config = dict(
    d_model=128,
    n_kv_head=2,
    head_dim=32,
    vocab_size=4096,
    activation='swiglu',
    norm_eps=1e-05,
    positions='rope',
    rope_fraction=0.25,
    attn_scale=0.177,
    init_std_down=0.0,
    beta2=0.98,
)
Each number is 128 + 32 x the weight over its row's rms, rounded and kept within 0 to 255. Layers, rows and columns count from 0. The size above them is the row's rms in percent of the matrix's.

# layer 6 MLP down, 128x320, rms 0.158, rows 0-20, columns 192-255
size [ 97  88  99 109 104  85  94 101  91  95  93  92 103  92  93  95  94  99  93 103  99]
[[116 136 112 124 127  79 140 152 176 149  58 107 107 129  78  85  52 125 153 110 134 131  78 146 110 109 111 197  86 124  86 123 111 175 143 143 119 112 197 192 158 137 144 108 129 133 110 115  71 200 128  84 150 133 159 173 101 120  87 142 145 136 171 113]
 [161 144 155 115 165 144 104  75 105  91  98 160 135 158 167 128 116  99 118 177 171  94  88 103  83 152 131 136  99 146 143 106 100 148 123 121 141 115  63  90 178 171 114 120  91 113 184 129 191 143 143 130  86 133 172 143 129 151 131  62  87  70  79  98]
 [160 131  97 100 147  84 185 136 128 127 129 151 152  69  85  98 120 132 152 144 176  88 115 122 152 129 160 134 127 112  82 134 160 162 151 149  18  83 114 158 171 139  88 151 217 133 132 145 134 131  96 135 123  60 110 178  67  77 172  99 123 181 139 158]
 [172  71 205 127 129  98 105 126 136  57 155 144 150 100 125 103 137 108 111  95 166 171 138  70 133 118 119 135 163 127 153 165 108 167 119  91 152 146 141 120  94 122 120  98 131 128 123 165 186  98 113 167 162  91 147  91 173 149 205 136 129 137 129 164]
 [163 120  84 155  73 116 166  94 161 142 163  99  96 189 112 128 102 170 114  89 124  89 130  94 177 188 119  91 125 148 161 129 148 108  77 101 105 146  84 147 195 125 155  99 201 124 138 145 130 125  67  88 124  62  99  73 117  83 106 102 163 166 172 170]
 [145  92 152  86 126  92 180 134 168 105  78 136 147 136  81  91 165 146 131 117 135 174 123  85 178 129  83 168 139  50 132 100  84  54  78 160 100 151 138 122 108 111 145 158 149 165 115  94 222 132 111 152 189 111 150 106  74  95 107 119 114 152  92 134]
 [101 126 190 154  93  91 165 126 100  86  94 127 100 108 193 154 138 107 173 127 103 140 118 135 109 164 146 136 168 135 155  97 113 124 120 146 121 153 111  96 145 130  63 140 119 106 161 171  97 138 120 165 155 149 158 124 173 153 180 115 137 103 145  89]
 [ 99 147  94  81 116  91 119 123  73 114 129  79 160 172 133 118 146 128 166  96 113 122 176 135 168  96 146 133 175 161 157 153  55 100 117  94 141 144 146 163 150 116  99 163 147  95 138 140 163 135  76 149 113 147 145 206  72 142  86  85 127 119 103 111]
 [129 176  86 140 106 139  68  67  99 102 124 131 100 133 173  85 112 161 152 100 116 148 149 102 164  97 127 157 157 205  61 142 125 136 107 134 196  75  85 184 160 196  86 134 145 127 153  98 170 140 166  98  89 173  79 137 113 199 131 130 144 140 114  90]
 [121 118 112 130 107 118 146 150 108  85 134 117 115 118 116 123 150 171 102  74 142 110  65 151  92  95 110 107 128 167  92 108  95 102 159 158 123 119 128 141 126 114 137 190 106 170 103 129 168 106  66 157 174  95  83 161 115 144 133 170 114 174 165 109]
 [128 157 131 102 115 134  92  80 112  93 157 135 106 146 172 128  85 106 166  98  89 164 138 132 172 123 161 170  98 121  74 116 148 175  90 148 111 110 110 164 139 170 138 113  73  81 189 132 129 174 132 147 154 138 146 146 122 142 124  92 155 107  82 195]
 [171 175 125 109 125 119 160 184  81 116 182 124 134 128 125 126  67 146 130 110 175 141 157 141 166 115 153 146 147 120 114 115 171 116 228 100 142 125 115 126 103 103 164 127 109  77 116 187 152  69  60 101  78 132 137 139 152 108 116  79 152 178 134 121]
 [117 139 136 118 120 151 186 157  75  71 126 146  73 169 127 117 116 182  67 160  90 185 107 105 138 205 132 144 163 138 142 113  99 116 125 134 182 121 126 108  80 144 112 108 154 154 110  62 136 187 103 173 162 151 148 132 127 146  52 164 143 111 188 172]
 [ 95 161 143 158 112 129 112  62  87 115 187 115 144 126 129 153 128 100 150 156 172 154 170 131 191 107 184 185 110 122 147 177  84 152  60 172 153 158 178 156 180 140 103 168 144 176 192 138 117 160 133 184 128 168 175 146 135 170  78 108 167  88  91  87]
 [ 75  66 102 104 126 179  96 139 169  87 135  85  98 105 146 102 118 147 124 120 195 129  78 117 120 165 149 120  83 133 153 119 183 130 116 126 110  90 188 149 132 158 136 130 116  71 146 131  88 137  78  99  91 137 120 112 115 119 151 161 133 137 115 123]
 [ 74 121 117 136 125 125 151 126 204 140 127 121  90 160  83  71  74 144 111 111  85 157 129  67 140 131 127  74 123 136 180 152 175 105 194 145 146 100  76 121 153 128  95 121 148 175 116  76 119  78 114  96 144 131 167  77 109  97 113 224 135 126  82 116]
 [148 170 117 108 118  65 103 134 166 102 134 213 112 143  98  75 152 157 142 152 105 112 115 140 136 173  64 122 127 109  84  98 156 125 154 157 104 155  84 149 180 157  95 121  84 125 113 137 125 168  60  86  96  97 131  94 138 185 134 154 115 124  95  85]
 [124 136 164  76 129 103 139 178 130 131 142  94 130 185 168 143 112 149 137 186 103  90 106 136 150 157 164 142 139  89 122 131 145  95 106 120  92 159 164 106 119 163 132 167 123 180 145 113 146 111 135 116 170  89 167 148 107  97 132 100 222 126 130 157]
 [136  62 103 115 120 149 157 171 103 105  68 164 126 149 149 106  94 150  44  98 179 110 102 175 109 135 166 165 115 117  81 113 128  94 181 113 114 146 116 139 106 103 177  98 108 112  77 126 110 150 144 153 159 137 151 121 117 166 116  71 120 123 118 113]
 [ 65 119 116 104 123 152 157 128 127 168 139 169  26  93 112 123 167  52 160 103 114 118 130 164 119 140 102 109 112 152  79 151 115 206 157 150 107 170 189  87 141 140  99 152  87  88 109 126 209  76 113 157 143  99 172 166 179 139  91 172 129 136 174  89]
 [ 99 170 166 107 137 134  91 123 130 102 110 188 137 123 144 123 144 113 134 200 196 116 157 131 146 122 167 146  79  98 118 168 164 118 110 110 114 113 134 127  79 103 131 103 155 158 168 214  94 125  96 163 164 137  33 108 164  81 121 164 136 136 142 136]]